python train.py --d_model=256 --n_kv_head=2 --head_dim=128 --positions="rope" --rope_base=7360.0 --bias="none" --parallel_block=false --init="uniform" --optimizer="muon_variant" --lr=0.00808 --lr_mult_down=0.7 --doc_mask=true --train_tokens=402900000
Each number is 128 + 24 x the weight over its row's rms, rounded and kept within 0 to 255. Layers, rows and columns count from 0. Numbers have three digits each. The size before them is the row's rms in percent of the matrix's.

# up: layer 2 MLP up, 896x256, rms 0.127, rows 344-396, columns 128-255
# down: layer 2 MLP down (transposed), 896x256, rms 0.0243, rows 344-395, columns 128-255
up344 077:123162123140097109147112110171132164099118099115143117130117141127119090134140140130142116108124129126110125130151118127136132187099132167104114137136122168119127143112153093171127134106145102133155112119136091117148079113161127123124132134124155152143152134097118170107139189173149150130089102135087103172105133098142137109125128154090117148124139151122127167146171117121176145164105
down344 077:111103157102138085090129135189130153137107197146144140140154123146113137120125132216116123142162131107102122127115172078123105128154111130117124121115128103157160131112105124144152110113096143139159146121106133140109134157111140124173114163120209165158120119112168133189130086110114137157126080091151138150139118164148117174138151156123146106151110140112113121127137092085127108130128
up345 095:136098122147113088088127136122141061139114104131107122113134135142042133062110107129104142124135090127116133120110130167168144094125103082148169143135122103147147077141111117106119090134127105101122147121115121125137122145094145140125109130144127126132129115156133086125108134128139109135105090132136128133118162143114176124122110124108181170143105099143176114122137085144133107136126
down345 088:115139114101159167118128129100112148111097104148174138110167113077144140105141176112111141099145136099124117122173142113105103106143168135140091097159124170142142199119140137123132139161140144120139125156144155123140126165144117104148157124088121114142130158105113160109180096121126073116133185138116146097141181119155113140143156159140160119065177119071067146096123210136132140170145
up346 087:125145161096113098146097124109131099161074127096164163150113100153166137106086126114118104075145132147124112084114130124140152125118098167124149111131135144109169111187165119155104137125122140161141115145108137118113130153135155071164144131129115128121129156107176157140099106122136106172107156149108117104114104182135154156130121145115146122132161125151114087149098143083142097141118
down346 086:130093092137146162141134123098116089127159118129121144149146153107141098134080167099131135173150136124132133176128137164132136109079132103121156141133140090164126112101166106088114157099128142124100147150167109124108140136097098114134168115135175185129099136183139124141160160144139165094131102189131130150155128119126152103131138178120124123122124104099114162106143098142098117137114
up347 109:140115111148153093155182119144179108104142139120118153110100119119108141139131114153081135093157098126108129107115124146110111085108121102110152138140062106135152154127099128144135136145126139121097151110140116120134150150121105129114117134116142158144146140139107144170124102116090093140137130122167122120127104143121111150137134104127114081137169093092150119143151092140141157127106
down347 101:149100146115121133091119123121150122150111093115177120104109133088151140150126089113164161133112177082140116141142143126119141180161121112152129145162117157102108151155174115098148105095115140098171121133176093123121125128160095147120143166142149116156133150198127152125091113121143124141159119116156134120136152130148171095112119188114155147105134134115134129122139128127124133106115
up348 097:093146125129129141137161122153082080126113128112110108169109108130149080112152168160137156076120150125127154089179128111151181144139173162103117166124117132091137084135099112103122151133112117153107111080120169118126144127111115084109091103087123123126124109144089150104149151130120124090124127141141125070158128131100123145113121125169106146159115140124125165158135125140135077150147
down348 100:072091113100099143143120111130113140109132141088122144144151105097131103144139159123147147109120163192113082126165093120153150150122137123130136120143108148114168131091154126130158119134135114102112153124060157127119150116137119117094150129095109122175125153136139143140118125149164093113141144120131103080146146115107133173126147122113102101128119168141105147121119119141117123117107
up349 084:071143112113108149145161148094133125134118087106135132128164118144132132123095163107116149079147116102143132121124097175167113135181149182140114133169123129170088109117136151114127125122150117126131086116152094108109126091161135090131117077109147168146122103062121152084140128193091121132158129125161115158139125120122141125101150101083131121102142129095119112130150128167139118119078
down349 081:174134120111103101162094130148104110134154104155108140091170147134138133180142146120148133147149172131140105126123131114127119133134127120130127130131193140122122140160101134158115088108116181127102113133090130102144121135150134160111125087124146138170166124130082156165127111123065147122173165154130072129072142109137128129126145121110124085147149095123138080112128158139137137142134
up350 105:104141135155098129090096141114124105102094142104117092141122145123137144115155121122124097170102131151083120150099193085146143117144128147152173090109151139149182154118131140136114106155146113095140129112128138150142145167148132137141161116142176121145138129157128153128144146119114165142175174126177138158128089127132128149145126110087139185141177125150123129113147123106134159139138
down350 109:129129118108187118154173135114156099142155142130120114110140117072108126140123078128166153127101101134104156066089138152121146148147163107137122127121106099116105100167159153114152092071098100122132119142100106127092122123144116111107118068111107144172089181124114135130129107112133118183118109115163118122201136096139158137168116135137121099135117130089125140087127178109114119177062
up351 081:127114127142130120164125112089114135141112146137148130094102126144110126133099135080096122143123149138103139165110146089154090110127099150134095125149112104151116109146126137165129094125139134135101115146137155091125124141089148155160129116178157159127134115126176181106129107137137112162112127130095154105099149125114101145183132123101171147092111096109124095097130067167118111142173
down351 080:120145122129072139125115161138151120078100108131147162105134114143129129126110134111146190088105143146123149153142082121118125121113151133078129128090087131132125116087103086133129128180109126128175147139164097128128142105129093110105094133137120123138132126134120126142106154138109129118118159150109107132169137120155161088132159104161118128101116109120114157139120145128136121132126
up352 097:150113114130129150108134105153142163103149167164093136136153179113074141129117143130113109119162108119131112150137176144091116141089110164099126118092119133149090146157119103137117123161125146091104128137126119127162175141092195157154067132106149125108131133106110132081118168121115131119167088105123119087121104135124114151145126105079111132127134133142144132155129074201117142128174
down352 094:160148131168125118122125168093133130102124100091132115135082133153106107140110126115099163159117160153092137119114148135127098121141128096113131116159103088107155136121128145128151136126099109125123142085173131128112093128155102117142151110161077106164128104149106088175107095147112105096127153104121160137122172086114156095103136126162117118123146149100151161106125129114144195153100
up353 098:100098122104130095104139119140125171137165093100126129103120104120164152135107138101091117136116110125096132126077136159171150168101108125102128120153145135144109119110166148168140111122172117104125111147151158139129161153100152118124152106135123147141119121154050131135160117144132101141126104140147142114141100073136095144171127138137139177114112137132161138107134073114122120146139
down353 099:144150179183104132090124124116147121128124116162150106142112114120111112139110151138154106133098149134108121105102137105132180099137117124133125084130138120161142097138068098129138139121124122137100163138162140121153106109112087166153164146142167154103139166131103147158146119147094136135151109163165125136109140117109121128086111112154167103137159130114128131134108168155083147133170
up354 090:105134161125108133162078093114172100142111117154096118141102133186108084175153158120137146122148119119129158130141166134122164150104102097104109160135122136124117152146154111156111130075105130111169130114108118164137158143142153128120087090109091117147102091108110130068124113190125121158088125131089154081178149105122098084117137142112148142093103134085130147142148137149156137072107
down354 091:112122138132087155082118113133160120117143137153171142117135169150130134154185173129121121127089081112112097116125119136131164082128061104116181137152148154122157167168101119151134129161148140135149129133116105138110182148115125138122122110177135127122122073147080158119116077157120116113140131129143110119163136117089122101101128111087103106151085150130134157144093155075095139124149
up355 101:101135136142143141126103147154152126131131160098132108120113114095134129129128120154090137152136178067138134190153160140111132098113164076124102134135101128153175147147162119112136110119147142100114162122116120132085141147127146147131167105118168111111181101084088102121147124113143181108134125128151107115153161100118149135169125117099129156140120126120163093158133112133139142108120
down355 100:095158088144136109152143152139094139101135139111122137127096107167123113136140121119107110098110149105152146095107082141100143099145120152129088110130154103147127145118101125097096118148135119120178108117145165111105130118145082129137074095124067116119090132124119101130138116155135114156169159126188126135132102122114096101142135090120167114152104162106124118174098129118122125140141
up356 091:112110134167099115143118109130160140140120156106117095175137084157137105194138099098107135138122121116136105125117117153086157075119129136134139173118103173148150107132139145116144159146134107123084131123173120153152122097107118150150124201147119111121091166119153108143134177144109143139120154115130115103148115059102166126127136137133127116107131113120116093120140104108164127128116
down356 099:112133113135120124132128117152119134165114120090074117112159126123111126152147100139104126151162101155132127135126133118080132116106108157112109151127133151195166146118215161102150140142123105101103093154140106081136127140095138124133158131119093160130146145148126107159140152142079112137112131132147104104166126094116179117128121131147134116103089122137120118116168086141113118149122
up357 092:093118156138159120099118117096157133138161080120162107133093135130131190129135132164151113188160115116157116128112133104123138095124085111140156135114131143076122111087141129148103140113105127111114131153107083132147175131118132140111116105159133149088113141135109108104150098144096169121122110136129119128154098142154138111173135159165119149085102151156122113107143165150111158128088
down357 086:147131137162101142162170139158171108112123150156131125124129123108123085108132168113172131075098095159117110156160098146137129155146182185105105095188136113145147128154125148135133132110125128123132116138157139105100100112155156128154136148155097114162159122141116192112133157144137102087172106105113170137135141141080123139113138083092124106148068096090130152103110106137127142133131
up358 104:166125108083182128158127094169140074127120111125135169119135154121140100170109152105134127150128140122081092156102113120134124123128073095134097117143049172144125125109139110120144104132135093157151164131173142109142120128128106106129168119115125123139129099129074129129195098134162120142149167151165131146154129161113156169114121146143140119141143119122151114135107120121110156145135
down358 106:146097164139102135106130132125155205125126178118117107117134112138116114065143115130125136113133097144125126121104122109089122152109175138100155114104162105073148167136100109115141162135118142077123079101100119143143162151154149089129123134126139113130151145146145119136066142133085139126141105075070112130121129145152095106132127122111126130093124123139111128107157149148144113116133
up359 094:111113135160175116125129123154114096108178131128131117165113156147136146129111180094114106077078142106160141156110116105151153156105151121109148128132073142137130129137111157129166106132136132105127101150146098125129120134127137117123177138099155131118153141143107155154130160134095173142095157141140158108106121146107114131081131094116149122079102089161102130149112130108120141117109
down359 091:129109157117171151147147142131122108082162130117127140120145138144111138167137162142147114104109166101152123175128105082155114136062155128158188125102163138097142164095170127140133159133102127153108134151130095114116151137124134146093140139142097102107123152139130127133131123135141097119139131121108105150104158156103144103108158110104171099148088117147116094113140185135098163114133
up360 093:138127160110146130116115130152123134126101101117131107134153118122101072106129105143097127082166116142081129113171150151166123110116152156166112109097150134124093125083061131147122118122120144102170137090168111172147116127128153124101141132110190120120132147147110081145101131136121128154102103146125115107170114165120161134175101113127156154100157102115112141141122138127145118149120
down360 093:163148112106104130129102143116140150141127155114182133134112135128141172145118162121138100174129113153144110093139136126103135122131126160104120131142087136123166172116163142085119122140113104177141128154105110093112128133140101121093119097131126133158146158148083178109147161113095137090130109109147161108142149134144135150101126142129124114145120130146112116107107123097125083112122
up361 094:155104115140132116149116135105161138140123163144126124092105168128137104095106151123105161097148145125157160129134127092096207138163114128129088109135081146097122139134095164095110182165127133149126137146133119106134083097170111157143118127110104112072183107147119163130126159142108112154157118130085154151110097132135138114146127141134083153110162129122138113083098089114094103121195
down361 093:123123169137120144117148120127148123127146125098096143116109135129121133126120128112145127116144128131135093106136109154174101116088165127086130135105108113111088145143078100108167107076115145112143158109161138131114128121134116144112077112096106183104109111139140092140146117099127119145123108137137152162122172125066168121138161148121114126120152139138132104118164100142088185107089
up362 092:091089163141081112135161133089144110145109122118147131142117086115148133133086150139111134150106142144121091159124156131117098122110145146121125118161103139136161140119139120115091136089114105140125117169124128121107116093156115133090130152151112142125140135136099121113113138094131133140141107156109108136135132122148136130116145092099145168137160092129124141132131160111179117158130
down362 088:140166137119148119110109156137129155128097136158157147129142097145094133112157097093074114115124141105115126116139106136113140175102154160130107131131119119117122095135088112112183117128173147091117152097114141118118158161177142091145110105095115123160133148132114130153103101159091089123124125087145149102108137148069106132113121107145121138076119134105151070120113123140105134133154
up363 120:067092143113110107095152088111108109137164118160115109122156099091114140094155170137113129129148155144127076098120146082099130105148122126112157117097166159162133141154075150095105147137166148137131107119126180154123134136127131160161055123146124161140156127108106135132153150111140152145127129124137121138152150136135100071134107128118166107156122139126172119112157144120149110114131
down363 119:105118091096095164115119112088097130163103110134151106100123121073128159128145173138114145108094139134129102091110129100072162150131133176123127126101136136149115131148130117116130088121168127125157151093166154164161095105101085138144075118156121139131129119137118126149142114097118104146121145131111117161123138138149098115118119150128168102122124156087145134151090122125143135124078
up364 098:140119093111144131138118111161134153090155111172114152110136128134148126127132192175136119106135130137116153098129130129131096129120139164143218143165131109145090123143121123128132135124108127130121111088134118164134142072132093107135048141126145129113169087112107108144124151144154096149144101141098130110139096122129165120139127097173154126147116203104118118201095136146125110170109
down364 092:157153167142116143131142102124131122133165123120126129112126096116131143113135106148098114133093150110075122121120145118121095124169105123145188152128138100119085105156114109132154121154181116174121158104117109118183139156119143158084124150139121139141120117103135147148152129121126135113162137139071110079107096124156123103102146154138127120116134144116129132108138131121100077089121
up365 087:125105142121121142087145161142126148175117112137089136196119139166151160140090124120139157103163147082137156146150155096123133129115138129133142132145112138133124121144112119115114116157126102136140124112120143059140117129159155124096148135158124097148136105144125120091063115115131111128108169137110128175141091157064114127131122121132145130151111109122130160123095127146141143155145
down365 083:135167098116132138155148167096130100100098142121095123105177111112105114113143085106145121143100161186123123124134116145136127093144103106155124101090122114130156152123139125151091091114116145130099098107133066109112132106140111179122122139116114137165162184151084131117124117133109164120125137153152081094158115103144127097057144112129117114099096154104150134113111169087121122127122
up366 108:117158156148148130116111121111144127123166156132146123123119141124100158155144152150086186089088134125099138146142128118101106082095135151155124092095110122114141131148112091116144180128136124140108182116154086150156105140108115132139122122126123155156131108138147112108145100144130110144138125122095098148151133169115113122139123133131135113131138170146125149124141079127151198176134
down366 126:130149171172146139142125112103140168134153156126129129146056089124114123137128133111141104147178160164138114144132115144147128102165159125136114160105123129170145132135183101077109086102130110130117180159128079157134175099107130086156163143172137123124122122145101129093098147123138126164128102139110148111090112105125157119125108129140134109089115133131104115088052152127182130081150
up367 098:087176145141125154145110128110135144177082102114160138145124131130142103136150140141126146153153111100111147100093165164110117125092153155112128175115089127156119129089178161093101123140117131149087108104091170147149113065135119161092128125175119144106123090106113124130088202094128154128097121120086144117170118113157106126164145081117125139105139130143136149140124126109110112146138
down367 102:103117103112110112106123155150099102120160114132138090096166133130110149129111147120120114111087166093153108122137093128181177131150099121154117096108134124099128113167091098138124102144103141105114137163152143146092151187105178129133122084103151152118132169137109129121140095152156115129143102132166123127088132110076137137099136099131115108149125098156107093100147127113120119109117
up368 131:114159112130155144124133107131148113137094117104091130121167101177110142161153142118117126141108137109101137129139135140163155099107128108095119110167145138096160121131132133141112109093165150119133117126071135194112144167115131105127110113162140101116111115177111124080146146144129163108102086129121110111140138110084078170124102120066125107121133163137108126139096124134143156108079
down368 136:084166067126114164130114101133163090125140153160114118146142122147113121101116126105137155147149115135111115130144131130159152121128136103152138125154161076116147106129157127152127125138152163139111114143114104142074113132143139150146157114165161123125109123186118105075140145123135129103095098138133072148152156122113104182119108118125143121135147153090133087137100128117153136131126
up369 085:116138143113110167113140106120110133131093141126135139135104131117148097146133139127145121109134159127106142166112089098153098151130166171104153108111103112097135128178089101117119110101133112126143108112177122128194078113148162147151085126157123143162123144144113130126169096133146111082109089141166137123112121144172159134142127118178094125110159142090167138094158116123106079114138
down369 078:173108089167098109130118155161132123118110159155115130107123091139101165112134119092149152181092130136123142097070141126136149140098104097164129126141095138125166141107107157120112128131098144122139151132152134166121163099097111086158116119143145123091133179070098137143121116112151157115122130112123138142124160121128092152105137145132123135131131111148132070129156107154151135108150
up370 099:112104106089155133129167124087142178126100141150116171145164162105157114134117154129086111129130087134133069151110092146142127160100101129105142130121082139150090109165148117140101139159155129136131115134174131103143134146113142140092085125133133123102089126105113128145096146132145126153163119153107085092132122170118121177162175138156124140094178122087146164120142113080119166141141
down370 095:119134128173121132100147099128081092121121129142129127128161097104150104098110102103142123102103162154088163140115130165117117137169159119132156101131137081122153166072121101107153134124127079121122120103128149115086111156123112131125152145106104090129156191143178131158128098107131087116098109135149119144124138085135158085093128114135124145137098156178112121124133156169067095143087
up371 092:124137122123122076139105117140133067124108156158152079114122116153126113124115084129180159148144131108134097132154118083033125101090100131111132113130088152171106133150117140138114105099117101129144112127174150116141160131108124127115138133101128152113089122101095106112202142125128131095108152090118103132134160183125137125129127124144123095132109144153129147102102124108141138118137
down371 088:174172177142085101118116131166104125097105082142159093127125092118098139144137108148147168148159121141108124090119084121093143103099107138133118137105150111138119109126170103119177124150125144112093125170130126092155151136108125096127170131131110132130107107125131091140125167118136112090101128130163141131102119073112150121152142175127133152115148111126086151169154101101168111170115
up372 096:117115135102142057135120147103150139126143133148094120145151131095124117134125178129161119157129163129119132102172136125118184121124068102133084155130117127145125145097111114145101118113113105097131106137131101159118147138130127108125101114137129097117125157154104151151110159119121125116105083131113127131127102114124133126130125155145119126110118201095161116129110132139143185130128
down372 098:091127103072101096140134134126153104145173148090083129133117146135128103124137137124149140105120104099105179103106118122124132160121113128074162120112132125119115161135160087136095133155135155148102154088123078107116075128152135110168151123120117116099121118128162116126149138112157102075124132160112140127138082132096139109082121146138123119135084125098174104107128150103105110130135
up373 066:153123089166123129093110081130093119127140142126138157120143174150128154124150142113147117105127105193109185120164151086144109142115136082088122137143152133123103125166108135128076145095111147116156144144137092119147180122133149142131085121129123165120057081116117161141109067110145103098116114119117130142115123161141130163193157127094109150122140075147146120134135113138163093130106
down373 059:129125140085113102082173165115137134170166189105119159117149114126098108118148116112112135138104146096113121145098126137130109144105125177173143125096138128137141165106165102145136117185171136165147161104111157151118122148103112144101148109114167116146191145144127122133087135126109161114121143104137127138133142135111124126105147117108102074157120154165143162132102204123138144095150
up374 133:091128101108144099105152130136144111155137167119132142161120128111113147132103126124160141164105159159135117148125097103109116115112136142114119114169152129185134119092121152140116110106155097115138147089105154159128144064099140123119128164155132146166132129137170195141136141111111181105132121134087167149149101099101166172158088121110134140108125135152113118140125128130175075164138
down374 140:141147098120146135141134154166130115138115095092132139114150167132085156128135144094109153140132158147139107135101096072160167108169120154119134126152135104160120148064227155130132138139154101116142175129161160138148132079089149104158146126120162100121138134120147125152119127108106114098103119130129166158156131047124169142147112121132125102097089131122116110109170105121124104152142
up375 122:150168138146156128118127128119141095117102094116121097139119100139149118108129183132121128129118152178124091102157134170098146161148134084142057072121132121115144111131096081166090132123102167106081110139088149121122130133126126138100143117138136156130099116093083115101130136101130114132112132138156121106151123139101106123151107144149083124140135116091153125114159142109130123119079
down375 121:110146127081106113133094159128137173132153146136166142119151148124117161089133101145139144143139076086144113142097128083143156107084108152118168155137098143133081164118140167099180124092158109166176132133182110156141136119131111121142112108148141101123169110148161131106150132137122117120110142146088111138116142120118178140117146120136126150127138154140108129182103135083159142156143
up376 108:096102115119130109163174118140152125144179118155110095153166159111169150122144132136145115138082123087092111142190124103149078162154123118106133139140116131120135131135117095122114090115127153130182091118097149150129121138141141153116130142152177158140126138163143122121111118159161141125087159127122119172119131183141132135157142117150111139137090129170138108128134112161094112120103
down376 110:198106141120179133129132143095164135147119118136122131125125122095141169157094116120163136180124158114152131128159112095145119140078120156118123126185136084123174141175169103105151135130138115156134142157098121157091073101119125125112152150121162145094105135132138117132107113130118104099124161143111123118122101131164159171117133140133090123101084192143118108120152107123107127146096
up377 108:111085160113118143148083148140119096148106172100140108119135120165100092107128101066127113135109090122120121141144104122113109108077130191093110139124099114165118116092117146149130122095136110139118118151169170159112143122101141143183115095139099144137184097115164153124122105123139163130137131160134143140111130116132088154137164140136101168086122110187158127170105056116116144119107
down377 104:108115153116135139107119147172127143126133146118153129131095151131131140146118133080171134115146116136153114121141083100172165141146174131177117140149126122167148132117132128095165154113159145113117148127175119109094158125118150134131133082097134123154139193176126102108140132141117093138144139183108163106105179095143090104112091140103134137097091168130145130119138145116151108156105
up378 092:123155157129139133114069117103137088145100123064152173150076103092159117117097140116136158117146089169107122138120171143173115120116098152131113150150161162147105153111127126104092093124145129107095150107106153075141143124151145129138128117121119146123130155106131141111144093113081115125145155131126140116166158112120155142145147123133168147099101087086084145121141131132150134188122
down378 102:141077096080103100134155165156146177137152139175100109099135169180077134136113138120113143171121143101137137139177121125088120122104141094147122121119124097134144139114106138131137149131099139130158147136149078185147133117132083125121154102104141115114166096136109105102106167142179158078116109109173133143051134167144111129163122163136056107149141173180137093137108134127143129070124
up379 106:134123137137168127138181085100092151121145073137109140145121153098134107109142147088156120135132099113111108127127181121127158106098164159104131124111147109165121138122138105152118121158151120086101172108127152132133142107111156126140130132123121111118114116107094142123104154103157158083098126142108161121140136115112104138142114131105123107128144157101165101125108128099117144120116
down379 100:129134092130113148134120164153116148127177122104100151113122140128102136118159137132155137138112157138172153137092136131149115127146133126145128112124134082112151118099125088120119143151101118139124094125161104127115154114122122149117112119135125127112108182174122074109127116152094112167201120143119142163137117125122146128100158094139106086099093132126108183118140163144126065102115
up380 089:137113166134130108141102110068118118116118126134160156148103135152147164126091163126172180106108122160116142136130168150122111128136133132139114134176126101134125168118100113104165115175113150111115134130136119120127141057114107134124119111148136187123137110123104131129154124117131162166096113140144162151137140114116135133177114100146150123130126148128140138171095184140127158170124
down380 097:121115098177137163145151159145091137153131119162125078112149088100123137088143133107126125100154140098162112099141094129133091119184119152149128141078155175113131121098166133172136131125171106135128128102104159152129113169158188129106163130113131085115128140114104137156093121145130083117111112133091123111084131137140129130101161139104142131133117153153122157089136087093100079128117
up381 089:150137127168125140192147142123175119143100131110128112160131147107142121207111110114104126146116146103131150138158149099104141088150121168094129141125124134153132125118159136112126131100107134122116141103131175147145113096123090109129125107108139109087116117097103106152151148122135140116097164112119148088104116101149128131135092094116089166126106096122123140091115152115115138155096
down381 086:103143121121135146090122148133099112102129116121123145075143144167147124051109085120108164102086071163086115116099147173110121183122116131092138092125171150096113104136102161082135139107144149071149113133119095110105088169134171158149183154171136148134147091089138146125121144132150108118163084146097129113136167135089131151125115118139146127114132142108124102166120103122100124114139
up382 094:156120128194158146131132075091114114144109110119133100156134138099116112088127145133127127106095130114144118088108165133152121160113109107148143180140148169114140097119130174115120148100118107136116173106159109100150132084158162125125104076126165163143144091141096163117093136088182128126118140078160109135138149168125135144139087131155129102116179101133169135160104103124087107136143
down382 093:120145135094114124126141158139122148129123146139105106121083151175143172090152105101138127152151153182102092152129090127124145100145141132123110102120131131106130164129117076142148103171169149125119045155108138130111107150108111171127142169130127110117140135103149122124135136133106114094126115144156156080143095109136098118149128094134086111151104125087122138137138123099143134163126
up383 107:153103131082142143128125146133093117120102128122171142131090165099108083119109132131134151113156124144125106128095094187118117094103103103142084123112107109105158140110128142136121129115137125146150100160137149125148131144171159107091138137072121126186149118135126138103168124130146150121107115125118082127123111153142117148097143113129098154110128145133113168110132119103127104097130
down383 102:079144114100129115120153119152174113153135126079131144121110100156125131104124060154128089182095114089145143127112141099102150149080127144112097154139115147160083124138147157144103186125071111139087133103125108169117096106122080163164150160139149124137142126132109149188107141127138134141178137123124173140134122123117115121115147157149116140142134112115163093109098102153098141121125
up384 106:115171122153129113126133166157121186145091122153172133116150171139144083112119133128140123081140138136132171117136114113129092124126140124105117110102141157129172126102139109181160154116180164115160110141097109100153149112108105143128117117144123115145162082096128125138135113081122145131114133136142122185102149142115142138135176153110155106117180109135100139126128107117109126152174
down384 104:105103133143108132131138111110105138127156128122104135136119115085141129104153124147154113123137167166124184134123085128124131179128172132141127089093128163111166120135087134099164157106135083104134122156127127144145116141153122173124098156078128132121097139098160141179132116137116095091131107081064134146115131118143104123127159155159141065155149186133115146153139153133117111133102
up385 106:137133147140137113118174113138144160141150124149110133150061103112154171102112108102155144119133148118121135129098145083145139090114122148142139136158105148179095119140136118095145127129103129133131161131101100088142123124138107144173137087147081132123162109118126159134154137127107115093138095138120135085162108105121090123137117110125095100149141120139132148108111110131118110134128
down385 106:123146110130122109107104173136111085144101124096115107135107119136131094168129121178134097162083087150115092091149105152151090134149100103142114143118149111137132136143165135168130133131128125141109143145139178153122105127134135113101145153118167109118115147103089107114126126096111144168111125150126083156085129155123162144109144142142133098102131114135125114154145102094146090175128
up386 099:095104156130109090129160104150122122132143140153103104142144133098153137129156127106137124126091115139143100155142151158090125120160112130135127176148141107106166130107091146148144160168140117144166091058122152085146092139153139117127154136124133088152143112135114172165138126113126103135124066152094108146077089068107140123133101117133121169108094126134131092121116130133124129089103
down386 106:103111127137167101149105117117117135120142152146107119154105114118110128119130142096122167127132129124124109109161118130145140122132089142127131175078091103125137135112132120118155138134099071123162118131121160067144096123156146086190129141103159093154126140113136163138075133154137084140135119157104112134095098121118158129061136146178132142116070120143164086096069165121127110101132
up387 062:149118160130130132118125104119158094148178108060119134136146132124199111147148128155124145145103133127135157127105113141130132124151126096136102213097073159152094103118149120142154142115124128113135171133116159120107108155112141129101172064122122088117139121121140110110133157119146123159134164106144145166140156139109094101153151134150146146144163093139154120114118154148129110108133
down387 062:100077068151128191137118153138087127156060131139151101132100131157103142168088127116071115161153125130095101130145085133103127089136122145107141064191108095147165096135112111122142147120133095105124136105179109107146110121137152105146118145118128190125151104107110133133134106104127119104154115161150099117142170141119125135148129106106095128125116171103094133156109073080109144134141
up388 104:119101140156099137144101131170090164155094092109162138141130118128149098143114091133142153098115112121161119143087159147095157088151104068153135143123113102157126154121107128125136116142107128158135109099107137158115145116134140139178088159156108089182147102121137149101129142130139148144080147100121134110103157104125119138095111122097121179118127146134138130173114083136131115127140
down388 105:105118152115150165132118146117119107119143140132104161075107136140113117088114115115118116160090112111111161132120153118154115156112136128106140133156134109120155137135115133131160142104125140130145159172135071160095123107151109137112118135096115121109132135141102152116065149120135104181114128092146141122128149109129125159131151116170105155094115143133104110081148147117101091157090
up389 129:131150088104140134090117149108141156135147142121102145126148101148122115121134147144097120074090113116115133147144137153140144134128150106069136085154137163104135152125087107148129136125124131137105085159150129144132123108124124140103120116082146097151110085084140136097113127091130114152105151179120116102173148132123122128122129108132144106134127122126143088165114147109110136120141
down389 135:121154110113106138124149155096100133113122079094169079098169135116128099125138133156141090151091139164121107134142117105103119144154087121101112126144153164128129150127165120111148119129161141109108094158134107116142122130085131167087141173121138079133157101121106152102113083102129132155065130128172111105182118148142125130130121109129179079121165097124123138128167155098146108093119
up390 093:131118138130096127127120137131177110131107174166114134147112110113111148146104114116082109122143100126134124120113143115110109114143149119141134173134127125108144162089144147155132123163119145110105111143115176153104177101148177148128107148156129138134120131136089161127133133076156116125126142100139148087162104181134153106138148112148100156112140144155146114123134096093135134135099
down390 089:092143108106178183165161116122082117121148139137165163153158149150130130149143113121120105133091150127081133151098119119114100132108130147097142105165126104134151115130057164121134151127171124171116137118134126115141099117139143084168137148107126128131150112137093122151106080111138120100157128116143154143116129130140133102107092141115138138115067117137115147102120137131163162139170
up391 109:148135117126125139115184120092135132101128139170145138104113156144169140160102127143123114142138096102113136129131132180154111127099140097096102094130156119144131118126162090124134152127126155076106121100154086148130132109156136128101105107166151174152168133112123095146108104104091107122185136151107144149166147116149097080126112110145121146090138118119130152133166147084134149194132
down391 108:134161132141122094128047127177158120135124118117115132156153097125107087142119149094122176124146140135146153125159132095131163123181105140138143179116085109123113134148088141113126108146122073135127167125124170097138156129124116123136167131112100082121098106104090148084128122133111160152072106124105133107093132139128132150102137178138114111126115122151102121131085146123095111110135
up392 104:127068162154145129138121139114131140110128117113184143120084168122109157084126125095122126138141135120132102158135094137104143108127127121094115084147104101122121148155182095083130061119099109093146115142132110104150153120135114119142121123133140161112091164117098108060116108093144113129190139141137151109132158120116116133123138092112135113110137073171139148134145114128122113149088
down392 106:131159131109109124121142100110137129108114151141108138123134085114168139181105155154135102124117125119107156143131144122169159137119098141134143190131125158151122111119108113106120165139091100177131168129129119123097117161113177126118094100116085078147162106096147136193123133141133130153125097127095122167138088147156147140147178164150151154123125202092117110148155145129117154075115
up393 078:081103136163102086127147148116126139121107166138128140101087131153130141130114142130156122118108142170125093156126126116141171116159142112122135114112160167166147125121102134107078126155115122123120081150110120115130154140121124147127112088122158111141142152093136133132162161095130109138093109148128150170136122125117138130138131175139140117127077131064069156113131130168116126150154
down393 075:142148144124097132149142191102139148111139121115120177143139149094176098148133112097132114121134122107126139123095132132144188124098104142104135104117073113151113133120113132125137154145159105148122148093111097123148144157122086129101118131162136117150118142186135148152143103178118095164149136153180146109117112205078095134116090126131139175140144122172123066118103153112124140126138
up394 093:144122167121135126106113118151123094127119142142150120118099166132152105178118151161138076119146090123139155119102132160192138117121171146109132144171137126155083142147082139096128153148105123136139114162133111142116104090120128107150109142156132120128107132111120139138111174082165140167120142144131146125095099142124086121095094136093138124135107167083155156127129133138135135180125
down394 087:147122143151112103150125151158133163093087118143136091139146130134130162109095081143163107122102102139118099143148099120150152119103184132156102146158155116120160108153130093152107129165142118149133136149119137127117164168117136155169124136064112130153140118130163104128147124128110085132159095136098146147169124129144056135133165136179106100143102160117124148136119139105121114102128
up395 119:097138072119101110117136123159138107106117086139136102175118125128107105118120122156130125186135148123132110162123107108109127104143118148122166129149108144143194127144124075141137142099146110152152128143137200120119141150115081100153111128134158135117137118097104119092117134086157141135128162120158122138151155112155145100098086124119126093150151120145113118134131106121095133120108
down395 109:137113137159125133161121145086146130138121163109137146111127107092132133150128160142139119112134116126112165142139112156132141174114127107131155133109119114105099136134167162083123104164134117146159159109142125127142100130133114129080132079166095143152086151125117139134108156117093105127124111134159101128119111111164102147154127102111117156095146124079138154129161142122095133151127
up396 094:131129145140117114128124125141150119121126159138128131099143101133146114150105155080145120066123109129142184135079102151127117107137107087129110149143075131138097116111126142152115154108115148140158120133116102133130174150124116132165111109104113124134168083163110184132125139137109159085123133104117118092112125156096101170156121105161095110109137138118169141184115116140097137099146